Weights of a small transformer language model: width 96, vocabulary 8835.
Each number is 200 + 20 x the weight over its row's rms, rounded and kept within 0 to 999. Layers, rows and columns count from 0. The size before them is the row's rms in percent of the matrix's.

# gate: layer 9 MLP gate, 384x96, rms 0.162, rows 13-36, columns 0-95
# up: layer 9 MLP up, 384x96, rms 0.132, rows 13-36, columns 0-95
# down: layer 9 MLP down (transposed), 384x96, rms 0.126, rows 13-36, columns 0-95
gate13,101,176,177,201,219,193,206,182,175,227,225,199,205,200,169,193,215,199,198,211,194,220,184,206,223,201,136,155,227,205,208,163,209,170,198,232,188,165,203,204,156,203,186,186,201,187,199,201,199,219,201,244,217,171,230,208,222,228,191,194,198,209,225,193,244,227,209,197,180,177,191,193,212,216,218,179,189,179,205,203,227,229,188,181,197,210,169,214,205,197,190,190,204,204,231,225,183
up13,107,192,198,222,209,218,181,192,189,228,212,237,222,163,182,165,196,173,219,216,213,238,210,191,198,200,204,165,191,182,216,178,216,196,178,215,236,229,209,200,195,252,209,198,202,214,230,179,179,149,222,185,209,185,163,224,175,212,199,210,154,211,164,199,200,196,193,209,210,173,217,174,196,212,193,195,202,169,177,197,203,215,186,197,198,213,216,191,231,182,174,226,199,190,208,182,194
down13,107,157,176,197,207,206,190,220,160,201,176,209,193,207,220,159,212,200,152,186,165,191,203,190,208,182,212,184,232,172,208,233,208,227,216,201,209,199,169,202,177,245,229,182,202,214,194,162,187,167,217,242,212,206,198,197,216,210,215,193,176,223,179,183,182,176,200,204,194,197,214,210,178,221,187,194,200,182,185,189,170,207,212,234,233,195,213,186,220,169,200,213,207,192,198,164,204
gate14,097,196,174,206,210,225,175,196,204,181,218,218,224,240,228,201,168,209,208,245,182,176,212,186,199,181,205,203,203,210,206,178,213,219,223,205,229,211,199,179,203,217,227,218,184,202,224,234,191,198,211,200,200,181,250,225,226,204,185,178,227,210,205,174,192,215,209,236,218,235,207,193,242,258,194,189,214,239,215,221,188,216,188,198,208,195,207,196,186,220,188,197,227,222,210,180,212
up14,094,209,182,214,141,204,172,177,204,185,211,249,195,180,189,176,226,202,163,186,212,224,192,203,227,209,215,227,199,221,164,236,189,207,199,207,212,237,227,232,211,177,222,209,200,188,178,193,183,211,207,163,183,161,181,205,199,191,201,219,173,194,226,225,199,199,214,205,181,220,213,197,199,201,216,191,217,183,214,198,197,200,223,212,171,220,180,221,222,241,192,211,188,224,230,188,190
down14,095,226,188,235,196,215,200,137,211,250,192,181,183,175,210,198,211,191,182,179,210,216,212,232,202,214,168,170,234,187,210,239,198,182,193,211,209,210,216,203,185,190,213,197,229,197,242,217,178,204,204,227,219,196,198,225,193,168,199,175,191,227,184,224,186,194,194,217,200,195,198,222,207,219,162,204,197,218,223,184,187,177,184,223,183,203,215,186,192,208,211,192,226,169,153,202,191
gate15,104,197,172,208,224,169,202,186,208,173,209,173,198,187,183,188,192,197,179,209,191,253,194,187,230,187,169,173,206,203,203,207,194,213,211,216,207,185,206,221,179,204,225,189,184,216,198,204,197,212,189,225,201,213,242,228,182,194,230,211,239,197,191,205,171,192,216,184,171,194,173,212,216,212,219,201,235,217,230,176,191,217,200,181,231,173,162,163,201,213,223,144,213,173,218,194,212
up15,101,192,199,207,179,185,197,197,221,205,201,205,223,177,213,189,191,211,216,185,197,220,154,195,167,183,235,174,162,203,225,224,198,216,207,185,200,217,187,181,166,181,212,194,199,166,209,213,207,210,215,218,220,205,192,160,194,164,202,207,199,207,210,173,221,260,216,215,224,215,211,174,184,194,212,195,235,218,213,208,210,197,216,179,204,150,247,191,192,193,166,189,177,186,195,231,207
down15,100,180,216,192,187,197,137,174,196,209,201,231,208,237,181,196,205,209,234,175,206,241,174,217,197,191,192,162,189,191,202,216,201,190,227,179,178,212,188,217,209,205,179,190,195,210,198,227,169,199,214,179,188,202,180,214,184,252,208,201,208,231,181,220,227,228,219,193,170,214,207,219,169,167,207,218,190,188,219,211,213,207,201,219,179,190,188,161,203,165,168,201,217,220,199,203,201
gate16,101,177,217,179,177,220,213,179,201,184,215,186,205,230,175,212,206,176,177,238,197,232,182,205,207,203,186,195,222,219,164,191,191,213,175,185,215,238,183,203,187,163,204,193,210,172,194,205,208,191,217,177,169,192,176,194,212,187,191,232,188,210,193,241,196,229,168,188,166,168,240,186,211,217,233,220,209,193,160,215,199,242,206,169,215,193,209,222,198,189,193,215,191,195,231,219,201
up16,101,205,206,179,181,211,172,184,200,176,174,199,215,232,215,197,209,198,179,199,210,179,227,220,240,219,147,243,204,210,232,209,199,153,243,183,192,221,228,220,214,197,220,229,222,180,211,187,201,232,203,202,205,160,211,177,194,210,177,202,199,215,195,212,216,196,186,195,187,210,185,214,195,224,181,218,187,197,175,187,262,209,194,188,205,196,185,216,187,202,214,217,171,189,178,201,183
down16,103,204,198,203,227,210,227,193,205,213,198,187,238,215,220,226,205,180,186,231,170,215,182,188,207,241,200,212,181,210,194,169,199,208,240,212,183,213,185,175,200,191,206,192,198,151,217,182,215,200,212,201,210,202,207,185,188,205,212,163,198,221,205,224,195,200,212,174,180,185,189,192,223,140,189,187,191,226,177,192,166,238,206,192,180,203,200,206,219,203,178,177,197,241,183,192,143
gate17,091,195,181,238,215,238,191,197,208,206,233,177,216,189,191,204,209,201,198,230,215,168,226,214,198,222,210,207,213,199,202,163,216,229,175,234,190,189,175,233,219,174,180,216,245,200,208,215,194,197,195,271,188,210,189,214,185,194,170,181,202,227,204,225,194,167,192,224,217,173,193,192,198,215,227,202,172,185,155,194,206,198,209,184,194,205,213,188,219,180,206,215,189,191,218,193,227
up17,094,182,187,190,191,186,182,196,188,222,190,195,234,243,234,209,228,221,181,199,180,211,216,201,237,208,199,214,215,190,198,186,199,197,190,224,177,216,190,177,182,199,197,178,185,180,174,200,244,167,211,182,217,216,212,210,249,181,203,226,189,169,159,174,183,215,189,223,156,230,183,245,184,214,198,200,210,186,192,188,174,191,189,197,200,190,230,191,187,212,210,192,190,197,203,248,184
down17,090,210,180,176,210,237,241,225,210,205,192,239,209,211,197,215,205,181,221,227,185,216,179,197,219,186,223,196,201,224,195,172,194,229,177,203,180,173,182,214,196,174,179,214,219,173,173,190,177,218,210,218,170,208,194,195,207,191,175,224,210,198,226,212,175,174,204,190,226,229,224,165,195,188,202,156,235,180,209,162,171,185,208,194,205,209,197,216,203,196,187,189,198,197,259,204,218
gate18,106,187,215,196,167,206,185,169,201,212,165,218,203,216,204,213,231,180,203,207,197,174,215,204,213,176,218,204,211,238,165,201,247,213,210,164,198,198,154,183,139,198,180,190,221,215,200,215,226,195,163,189,203,205,212,220,197,206,200,219,234,230,186,197,210,185,171,188,217,220,216,204,186,172,210,215,215,183,220,222,190,181,203,197,208,176,187,175,217,198,182,173,212,153,205,209,198
up18,101,209,168,189,198,167,198,197,203,190,189,198,215,230,194,169,228,221,181,184,192,174,201,201,173,177,221,224,235,188,203,193,184,236,207,169,189,221,160,197,183,209,182,201,210,180,185,219,203,185,218,231,173,213,215,203,170,195,208,165,196,217,219,184,213,233,196,160,224,230,219,206,219,192,200,211,210,172,223,194,209,222,204,167,221,186,163,172,194,208,157,183,227,203,177,186,214
down18,100,138,219,216,199,157,178,200,194,196,221,180,219,189,229,215,190,201,195,190,180,179,200,158,208,189,191,207,164,211,164,220,206,217,195,193,205,196,196,219,206,163,207,200,183,201,205,220,199,180,199,187,216,192,205,199,165,213,205,181,187,225,192,208,207,186,208,219,205,231,195,185,191,185,179,177,180,194,214,216,182,155,191,218,184,173,195,141,223,156,230,187,196,196,174,208,227
gate19,105,210,217,191,225,228,185,212,166,206,215,226,190,215,203,209,169,204,200,214,200,205,186,186,193,200,210,189,256,220,202,204,253,178,175,194,151,230,185,203,212,185,201,165,221,179,212,217,191,173,217,210,216,199,185,228,205,163,192,184,176,220,209,192,167,220,175,230,172,198,194,178,233,226,194,176,194,217,184,189,233,196,212,174,185,191,215,216,198,184,194,194,179,183,216,229,217
up19,105,190,202,209,167,176,196,180,187,209,192,190,207,206,158,200,190,226,191,156,231,206,183,195,232,207,175,206,186,168,238,246,181,173,207,219,225,191,197,222,196,181,231,185,221,181,210,230,191,237,217,188,201,191,213,169,183,218,189,221,201,198,208,193,186,211,177,199,190,219,164,208,196,199,192,188,178,236,173,202,228,198,189,188,193,192,156,205,216,216,169,188,241,192,220,178,211
down19,108,219,178,242,171,226,208,226,220,211,186,177,242,218,183,218,214,176,157,188,189,203,216,218,185,177,195,195,162,150,215,206,205,209,205,218,199,185,217,178,177,201,240,235,233,179,223,179,200,206,244,188,194,194,196,195,212,211,196,189,186,197,211,208,169,193,201,198,199,184,206,186,187,204,204,176,185,222,211,212,211,187,204,227,208,157,174,191,243,199,216,186,207,218,209,217,174
gate20,087,221,198,174,227,210,210,172,185,214,198,197,231,189,207,188,198,192,171,226,190,226,193,208,167,182,221,191,187,237,213,207,198,210,236,168,191,214,203,199,211,206,223,190,175,214,176,208,179,212,193,188,198,183,214,235,196,184,210,199,180,179,187,191,157,190,199,203,174,199,197,209,185,249,193,208,236,168,183,199,185,213,206,192,224,221,193,179,159,176,180,231,145,200,209,219,243
up20,101,188,184,195,193,201,193,217,241,207,195,194,211,203,213,174,206,215,172,238,211,197,227,204,237,173,198,190,166,198,226,157,228,196,211,193,202,180,207,205,174,228,190,177,202,149,201,182,189,225,202,181,217,194,215,215,171,190,177,179,226,191,186,207,173,213,182,196,185,185,198,180,185,183,185,226,210,178,171,170,211,241,224,165,234,203,192,162,188,195,180,207,229,180,198,214,207
down20,093,182,169,183,219,199,198,201,205,175,181,162,227,231,201,226,195,184,200,192,180,190,202,152,171,181,199,224,165,199,191,204,179,220,205,172,209,222,217,195,217,199,230,181,203,248,192,230,176,202,203,182,205,173,207,234,201,219,171,168,169,209,196,204,175,214,169,187,179,218,184,219,216,213,227,192,227,189,198,181,204,216,221,225,237,192,212,204,212,164,203,209,181,203,193,194,235
gate21,104,207,210,196,189,184,201,198,193,188,197,199,198,194,196,218,212,166,190,199,186,196,213,227,174,184,207,150,189,213,181,201,210,212,207,200,181,238,175,209,183,182,208,192,210,197,191,169,226,212,192,176,231,147,210,210,179,173,205,214,181,239,193,181,157,203,179,167,215,189,174,180,209,228,160,180,208,209,165,173,189,211,229,180,239,189,244,199,181,197,206,194,177,179,220,212,209
up21,101,206,196,205,190,186,171,210,216,211,203,206,194,231,208,198,201,154,157,194,189,212,190,208,241,209,224,196,202,199,198,184,167,236,208,207,202,216,239,164,181,199,208,166,212,214,214,169,188,163,186,187,221,196,226,210,224,196,190,202,197,181,205,209,164,203,241,234,179,217,178,197,170,162,232,200,212,211,226,222,209,198,180,177,226,180,208,193,191,156,197,204,196,185,225,199,186
down21,097,186,215,207,195,216,157,207,173,236,197,242,235,240,228,198,209,220,205,205,201,170,188,164,222,196,204,200,209,219,166,208,187,198,246,227,193,200,190,195,171,190,202,198,179,206,230,197,197,191,209,210,199,224,206,192,190,210,186,216,174,206,204,211,164,192,211,219,206,217,217,221,190,163,184,190,227,192,234,214,248,199,201,179,225,196,212,169,212,196,171,178,212,173,164,182,194
gate22,111,177,208,216,189,237,158,187,184,179,227,236,198,228,167,174,201,222,186,177,167,212,207,202,193,181,207,190,208,216,172,192,190,174,192,215,173,229,202,216,194,181,256,204,201,206,219,215,185,196,198,230,205,188,226,208,166,208,155,189,194,221,213,193,200,220,185,175,206,218,183,182,176,233,231,224,192,173,204,169,202,213,181,203,209,214,169,212,183,210,199,181,225,190,227,204,203
up22,098,180,224,186,217,218,226,222,217,199,198,205,241,233,216,232,207,198,161,215,173,200,202,187,158,214,198,193,201,212,189,194,228,202,232,233,235,190,201,183,176,227,220,187,214,177,226,237,157,188,203,194,189,209,202,181,223,226,175,233,206,212,209,216,187,205,214,186,173,183,189,205,186,159,247,214,216,190,196,212,210,229,204,183,199,205,231,195,204,201,217,230,202,203,201,170,208
down22,100,222,196,229,205,214,214,204,204,193,188,172,228,166,162,167,206,161,159,220,182,213,205,221,170,194,210,176,198,203,206,204,215,190,200,213,229,202,201,205,208,184,194,222,215,230,181,174,183,207,204,212,206,178,155,226,211,225,219,151,216,218,175,175,192,192,170,206,211,192,212,195,201,211,231,194,257,237,208,196,218,217,217,197,218,224,193,193,191,214,184,191,206,226,209,191,231
gate23,110,199,186,229,239,198,164,240,191,196,207,221,206,239,205,189,198,225,174,187,163,203,193,224,205,194,207,199,196,197,176,198,181,210,238,205,169,189,217,230,208,210,174,246,215,239,174,205,170,209,164,208,193,224,227,165,190,226,182,185,204,226,232,198,207,202,177,199,196,199,196,193,226,234,174,218,194,227,207,196,178,190,207,205,202,174,172,199,190,207,197,196,218,168,193,188,227
up23,108,179,202,166,198,210,209,235,208,191,182,222,189,246,190,209,206,155,185,224,198,216,183,162,168,202,200,201,206,182,179,180,190,223,191,167,203,224,172,171,200,196,196,231,192,174,179,201,218,185,205,157,223,189,179,222,163,204,164,191,223,192,184,178,192,195,183,147,181,192,231,198,202,210,222,221,208,196,184,226,167,209,223,209,191,198,211,193,213,213,194,214,198,230,183,207,211
down23,109,166,220,195,187,202,238,180,208,187,168,237,175,205,215,203,196,200,192,195,184,202,224,163,184,191,196,185,188,225,200,207,207,217,201,225,178,225,190,223,212,194,187,165,187,210,197,213,191,201,184,230,232,179,206,218,207,200,224,190,224,207,203,203,168,186,187,227,186,198,176,167,237,166,191,238,235,198,206,179,182,184,211,188,183,170,174,208,211,210,216,192,190,228,163,148,183
gate24,087,174,221,190,239,229,198,180,209,216,220,196,199,211,218,184,188,179,205,211,200,225,206,190,208,202,130,159,210,200,214,193,232,206,217,221,207,196,193,206,175,212,214,267,190,204,203,196,204,200,184,197,199,196,175,211,205,160,190,220,187,200,183,174,172,215,184,226,215,200,183,195,190,222,190,209,245,201,198,220,140,187,201,209,221,182,187,213,190,183,193,180,226,192,216,191,199
up24,095,206,182,155,210,196,207,212,203,228,200,176,149,210,167,248,195,175,194,206,190,202,197,189,232,212,211,231,222,198,204,182,218,191,220,188,196,183,217,169,196,169,213,191,187,177,229,203,200,220,205,215,201,165,206,153,194,212,204,184,191,185,196,190,198,222,192,168,203,194,214,200,205,167,225,187,210,182,184,171,201,204,166,179,261,201,228,212,192,185,218,221,211,202,232,203,216
down24,089,239,198,215,216,197,217,155,197,241,221,205,202,181,189,200,219,202,189,171,182,184,207,220,203,184,163,203,229,161,219,228,193,190,205,239,225,245,206,188,187,225,190,214,188,160,187,187,203,194,210,198,207,189,187,234,204,211,211,222,167,230,207,167,212,213,215,197,187,212,190,227,219,204,197,216,182,182,178,254,182,205,198,187,193,193,206,201,204,223,210,229,222,224,233,207,201
gate25,121,168,219,212,215,165,199,223,217,217,235,227,202,176,187,221,213,196,190,179,200,193,169,204,203,218,192,193,199,224,208,209,173,229,222,200,222,163,188,197,176,141,227,206,222,191,232,225,203,207,170,169,171,199,217,231,196,179,201,227,199,206,212,211,183,195,216,218,163,216,204,176,200,227,210,198,199,211,198,206,213,212,185,184,195,149,153,191,204,215,205,172,193,203,221,217,201
up25,112,200,199,207,195,178,183,179,195,168,179,201,189,216,177,210,151,208,222,217,193,161,206,184,227,181,228,201,193,173,174,215,221,151,192,188,206,204,213,191,201,238,203,202,205,237,181,218,181,253,205,219,213,246,223,213,205,211,205,217,206,219,183,213,194,180,208,186,204,241,225,220,182,164,213,186,223,202,212,183,184,206,230,170,216,199,211,182,179,221,182,213,192,196,199,223,196
down25,112,217,195,192,178,236,206,172,219,194,191,190,233,184,146,196,201,206,170,182,211,200,201,234,203,234,195,198,191,201,163,184,222,221,200,237,213,188,206,208,206,223,192,180,191,202,166,194,200,185,182,202,262,198,196,210,202,209,234,217,208,197,188,172,212,214,195,228,212,220,193,166,215,193,183,216,227,165,160,164,220,218,196,207,205,198,223,203,184,201,233,208,200,230,184,174,200
gate26,107,186,171,184,184,224,212,177,200,211,187,242,177,205,194,215,242,184,215,226,252,189,193,220,214,201,215,194,212,206,221,166,221,190,245,192,227,198,206,151,193,179,180,173,172,195,184,213,225,212,217,224,154,184,195,174,176,186,193,225,198,190,214,196,184,217,222,213,216,181,218,194,237,208,179,202,168,202,209,194,187,202,181,211,197,175,216,217,205,219,180,214,187,204,221,222,208
up26,110,180,174,206,194,196,161,182,198,202,219,191,221,222,196,200,207,190,250,235,229,221,197,201,252,207,211,167,223,187,210,223,218,203,190,180,201,213,217,184,171,208,167,188,205,158,214,184,231,216,161,213,185,201,230,223,199,215,185,225,205,189,196,188,192,201,220,169,188,214,189,202,193,223,177,214,188,214,227,192,209,198,208,166,179,197,229,216,169,221,202,207,221,228,181,235,218
down26,099,219,201,225,244,190,203,233,200,186,218,182,225,186,193,201,189,160,219,220,190,217,191,195,183,176,189,194,203,210,198,207,221,199,174,177,222,194,195,198,180,220,196,203,188,220,217,194,188,201,187,220,206,227,183,193,205,233,200,161,188,166,227,175,190,172,180,222,198,220,201,202,194,191,246,198,244,187,211,215,214,195,214,176,140,192,179,188,198,210,188,168,232,234,165,215,178
gate27,098,198,166,199,214,195,184,175,176,161,216,210,202,243,207,207,172,205,219,202,191,190,188,179,203,170,157,217,192,223,212,219,201,213,170,184,201,202,188,201,215,245,170,210,208,187,216,201,157,227,200,221,163,212,187,206,166,207,202,208,215,214,211,207,195,202,201,214,190,209,201,170,209,222,214,203,207,224,223,211,195,203,248,208,169,197,232,189,209,206,212,174,236,142,217,208,204
up27,101,196,194,204,201,185,208,206,187,212,215,203,180,229,190,208,182,185,195,224,224,238,192,205,147,210,174,267,191,181,184,180,178,216,184,223,197,151,142,196,233,217,193,206,195,227,213,199,199,197,202,202,190,199,233,188,228,207,181,208,206,202,213,205,203,196,208,176,207,197,189,216,215,206,240,223,185,167,219,197,197,210,225,238,201,223,181,200,187,222,192,225,216,218,226,207,214
down27,104,189,193,192,200,198,214,196,211,197,204,215,225,203,234,192,232,194,239,177,185,192,193,150,194,177,226,212,196,221,223,218,207,213,203,201,191,217,165,204,181,192,207,194,187,194,228,232,193,174,217,198,246,201,188,180,208,219,232,137,176,213,194,205,204,202,213,196,186,210,182,187,202,173,190,215,233,200,201,206,224,209,210,194,200,186,201,192,228,202,197,181,211,202,223,118,207
gate28,109,174,239,177,222,181,196,214,191,207,209,176,162,188,240,201,217,213,198,193,205,193,165,238,192,230,180,205,209,248,206,155,199,199,223,203,176,209,179,203,196,182,194,196,171,200,188,211,176,164,190,211,190,204,222,212,154,184,182,206,216,189,180,178,205,218,202,233,190,215,193,153,190,209,176,154,179,209,216,194,219,209,218,187,190,203,185,192,197,230,209,213,188,213,212,227,194
up28,106,208,208,233,234,199,223,214,200,203,220,200,161,219,176,179,170,213,195,222,204,167,205,212,171,202,170,174,218,185,207,204,212,187,227,185,166,170,216,205,194,222,236,218,214,196,231,202,196,196,165,195,228,180,202,155,179,230,168,218,187,191,176,180,176,211,206,203,224,208,191,235,226,184,194,156,192,192,174,199,201,183,219,228,223,226,174,205,202,192,195,196,197,205,199,219,179
down28,107,180,221,191,204,209,181,211,196,180,234,197,189,152,255,196,212,234,227,227,189,208,182,237,212,221,182,231,196,213,210,195,201,170,200,200,206,218,174,216,219,192,221,227,199,239,184,187,226,189,221,225,187,207,212,193,169,235,179,188,191,201,200,179,219,199,180,201,180,218,197,188,205,191,194,152,185,204,209,193,237,215,198,205,225,192,201,224,214,186,186,227,229,194,242,191,217
gate29,102,200,173,225,234,224,225,234,191,199,208,198,185,206,195,151,143,185,203,223,227,201,160,221,207,181,209,217,219,213,204,184,182,202,205,201,222,201,223,192,202,200,219,190,227,194,217,233,187,198,213,184,201,238,200,208,186,200,181,220,212,245,191,205,227,169,219,228,190,166,185,217,231,200,209,177,181,184,197,171,210,199,170,182,217,182,200,214,224,224,211,187,161,206,201,211,193
up29,095,157,221,227,223,210,163,229,207,181,217,221,183,181,212,188,205,201,199,223,189,202,187,210,232,174,159,221,207,183,182,189,194,211,212,204,220,206,204,204,197,211,220,217,212,180,155,190,213,199,191,148,236,203,187,189,186,180,178,220,194,145,177,184,206,194,192,180,205,201,165,173,176,193,190,199,170,195,225,206,179,210,208,227,183,231,169,179,195,193,164,195,207,222,204,212,206
down29,101,185,244,189,194,181,177,219,194,191,247,212,188,154,180,190,181,201,210,221,234,198,154,220,223,186,186,219,193,216,194,214,222,189,202,185,210,223,173,216,186,208,207,194,218,214,177,204,244,205,162,182,211,210,173,217,213,197,212,217,212,171,193,185,215,246,205,187,198,197,199,206,184,194,184,203,200,219,210,172,214,201,239,199,203,204,172,218,197,216,154,173,201,162,214,198,179
gate30,105,178,180,180,194,226,162,193,227,193,180,216,192,223,215,215,178,212,210,190,190,180,189,202,213,161,206,176,217,252,194,206,201,192,205,193,208,194,193,199,181,210,240,187,209,228,216,209,195,199,244,207,210,224,188,207,203,188,210,211,199,200,228,232,205,232,203,238,171,219,182,205,198,251,242,216,224,231,195,190,211,192,169,208,166,197,182,182,175,237,208,214,209,212,222,221,205
up30,101,188,226,210,248,209,207,204,207,183,205,194,157,232,213,216,194,198,193,188,182,204,227,182,216,218,208,209,189,223,199,205,195,176,169,212,184,201,169,203,210,179,205,157,198,191,216,207,147,181,184,188,191,200,208,200,210,167,188,204,175,210,180,224,208,203,176,212,224,205,177,180,180,155,224,207,210,166,201,235,204,201,185,198,229,205,180,183,224,157,215,237,231,168,212,207,205
down30,105,244,207,230,223,203,239,214,168,224,213,204,237,195,170,157,210,212,182,195,188,223,216,185,202,194,202,202,199,172,198,210,212,206,168,201,177,183,192,220,204,216,203,202,200,216,210,188,182,175,199,191,200,199,210,212,232,170,200,212,168,188,185,171,209,164,211,197,230,217,211,226,153,214,214,209,210,160,192,195,212,223,195,244,212,254,193,221,179,179,210,217,191,186,201,206,199
gate31,095,205,215,198,200,220,215,184,189,200,186,223,187,196,206,194,189,226,173,200,188,197,214,189,193,190,185,227,185,231,177,196,218,187,189,159,166,201,200,221,189,203,187,175,187,254,213,196,222,187,211,246,174,217,187,179,197,191,185,157,187,248,166,222,206,195,227,162,200,178,193,163,180,192,190,195,206,239,207,187,233,230,209,221,218,189,212,223,189,211,204,159,198,187,188,194,186
up31,103,180,189,191,212,165,181,168,218,194,171,235,211,210,183,166,194,199,206,222,215,180,224,208,185,189,212,217,197,203,196,209,189,187,204,180,191,197,217,208,186,222,162,156,213,250,196,184,176,200,219,215,202,166,197,188,218,162,192,176,196,193,181,189,172,205,222,191,193,185,222,191,199,176,180,190,153,200,171,200,178,193,240,177,244,196,177,233,217,196,212,212,187,165,202,186,199
down31,102,193,208,218,212,179,198,194,214,223,183,201,230,174,194,216,210,208,200,237,206,207,182,225,178,216,236,206,216,225,210,199,205,202,229,184,154,192,195,199,149,207,228,219,168,234,218,194,230,176,197,221,189,194,197,196,201,178,188,205,214,237,190,193,217,182,170,141,188,161,211,183,203,178,173,170,209,198,209,203,197,222,193,238,212,208,197,222,178,178,213,180,206,214,178,198,189
gate32,102,214,204,179,253,214,165,215,205,210,210,199,240,215,190,241,183,209,191,199,210,215,224,215,177,195,182,192,208,241,216,217,225,193,194,254,178,245,197,205,210,213,209,187,134,219,205,184,192,201,208,203,197,168,206,203,179,202,169,209,197,177,203,208,204,190,183,203,182,194,192,177,180,232,191,185,207,203,188,207,215,230,224,190,204,203,207,189,152,170,192,206,200,196,220,224,220
up32,103,180,215,190,240,185,203,231,187,208,223,200,214,208,181,220,219,196,189,168,204,222,201,205,239,238,216,192,218,171,195,195,216,191,219,227,163,185,223,192,184,215,206,170,208,157,181,187,224,215,177,182,183,216,234,188,178,198,196,182,237,216,212,182,204,221,193,197,210,184,183,226,179,185,215,171,207,232,178,208,215,200,194,230,199,241,186,194,209,198,208,185,202,162,225,197,242
down32,105,213,197,191,198,189,166,232,184,214,203,191,202,202,204,190,234,165,203,210,193,190,190,173,201,198,217,211,213,164,221,185,179,188,199,219,226,209,179,172,157,216,253,203,246,184,224,205,187,215,187,196,215,204,187,223,235,216,190,209,233,208,226,214,200,206,207,225,175,208,206,201,196,182,224,195,182,240,224,219,157,185,193,200,223,180,233,218,216,195,191,201,183,193,155,174,205
gate33,096,193,184,193,177,192,220,224,204,246,205,207,208,197,183,215,200,222,201,207,183,182,222,194,185,177,182,170,189,219,185,205,212,162,237,220,192,178,203,174,191,206,220,207,204,228,190,220,184,187,227,238,234,220,197,228,229,193,175,204,243,177,196,206,214,186,198,183,204,185,209,183,227,224,184,238,194,160,217,218,214,234,233,182,203,155,188,176,185,186,179,204,186,209,218,217,187
up33,104,214,193,206,135,224,191,193,172,199,180,234,184,205,218,186,181,237,218,169,196,239,170,209,215,245,186,204,205,191,216,201,188,191,190,184,210,201,232,199,206,200,184,215,191,212,222,177,169,219,220,178,195,202,225,206,213,223,177,205,220,219,194,196,150,217,214,200,206,151,217,197,216,228,176,205,203,204,199,195,184,231,208,221,205,198,197,238,177,225,205,177,182,177,200,207,207
down33,101,220,184,232,169,187,196,222,226,212,190,189,196,200,217,198,170,215,214,237,188,220,222,190,184,181,176,207,203,203,198,244,188,174,231,230,190,206,204,189,170,205,206,199,200,199,181,188,182,218,206,214,219,232,194,207,207,211,174,163,242,182,189,193,157,228,223,196,216,189,219,177,240,206,192,258,211,215,233,211,212,194,219,178,211,191,200,212,210,186,169,208,200,215,162,201,192
gate34,112,188,204,196,222,250,183,176,182,187,195,208,203,207,186,215,178,218,216,194,196,216,190,202,230,227,207,159,217,224,175,195,235,172,231,173,217,184,193,204,181,211,196,170,201,163,211,170,199,201,225,211,186,200,206,219,153,185,201,210,201,207,181,192,200,213,182,207,176,192,191,144,198,196,179,210,192,189,179,219,208,179,219,220,248,175,181,213,210,219,193,180,212,175,221,235,183
up34,102,196,201,217,210,201,227,184,206,189,221,208,236,196,201,216,188,182,175,217,199,178,199,206,224,191,222,202,188,189,199,199,196,235,193,225,216,214,192,218,196,193,176,218,205,213,188,201,230,145,191,227,189,174,197,196,168,202,205,228,200,181,223,199,215,153,232,200,175,181,179,187,201,244,211,220,213,171,220,159,211,186,154,151,233,232,187,188,175,196,209,206,195,218,202,185,189
down34,099,190,244,214,179,180,203,175,220,177,239,228,189,182,177,177,191,213,196,197,206,201,174,156,169,208,216,164,145,241,165,230,184,199,198,176,170,191,197,230,214,179,194,191,198,191,223,216,234,185,201,197,199,209,198,189,213,194,196,198,191,184,208,205,219,211,205,193,171,175,192,194,208,170,195,186,211,200,204,184,213,190,187,167,206,193,172,196,198,234,184,150,213,192,224,207,190
gate35,096,162,190,216,192,200,181,212,189,196,235,200,214,181,176,210,199,228,184,193,191,230,200,208,168,172,188,231,163,216,202,183,161,235,224,228,194,198,203,209,208,196,216,180,229,192,203,202,173,193,195,193,223,198,216,182,214,189,212,209,178,190,201,203,229,193,183,189,210,212,188,221,220,190,184,231,196,212,167,241,194,203,181,208,185,198,173,203,178,208,196,192,171,178,250,209,269
up35,101,195,227,202,196,222,209,172,213,202,222,215,181,185,204,187,207,184,186,241,224,221,199,179,220,209,198,217,208,201,182,174,209,193,169,183,237,211,197,222,149,231,194,202,210,173,184,180,206,228,201,256,220,185,177,217,203,217,192,219,198,205,241,215,175,186,234,170,178,200,207,204,162,230,158,181,189,204,186,206,215,201,230,205,191,235,206,185,180,186,183,199,218,185,190,194,198
down35,098,208,176,196,217,180,201,213,214,186,202,222,172,211,205,214,206,224,189,207,182,188,165,218,188,222,191,199,225,198,222,193,194,207,183,181,258,213,185,190,196,186,201,182,179,208,209,188,150,174,211,184,201,191,194,177,201,184,200,212,170,219,222,191,244,187,173,207,175,207,193,185,205,189,197,225,229,224,156,238,188,201,191,200,180,231,218,198,244,197,196,193,193,200,189,265,208
gate36,107,210,196,214,217,261,191,209,196,196,216,246,174,205,197,186,179,173,202,189,194,215,211,216,257,193,204,203,239,191,180,190,210,189,188,199,183,201,210,208,209,179,220,185,220,189,215,223,204,183,218,202,192,195,200,212,212,189,166,189,236,181,233,196,178,207,176,218,186,185,195,166,223,199,246,233,198,194,223,199,216,210,226,191,215,166,209,199,213,215,175,197,190,172,231,235,229
up36,099,193,222,201,195,200,222,190,190,212,215,229,212,197,185,218,188,176,201,222,196,224,180,186,185,214,250,196,215,212,171,181,181,214,195,202,202,198,192,200,217,224,190,160,195,213,223,210,219,176,176,187,219,162,179,203,201,198,183,152,190,184,173,211,159,245,233,210,178,182,221,202,217,183,208,209,211,176,174,185,216,184,206,240,191,226,209,177,202,197,184,213,188,261,215,200,192
down36,098,200,194,201,186,188,193,204,201,202,211,231,205,211,166,242,203,181,228,218,187,185,135,187,160,179,164,211,156,203,197,234,224,173,202,189,213,210,199,194,215,219,209,196,165,211,189,214,158,196,192,199,196,177,199,197,201,218,208,170,186,185,195,207,194,173,184,206,221,178,201,214,225,210,158,206,222,227,193,187,212,168,172,248,197,229,206,214,210,206,206,211,189,210,186,211,220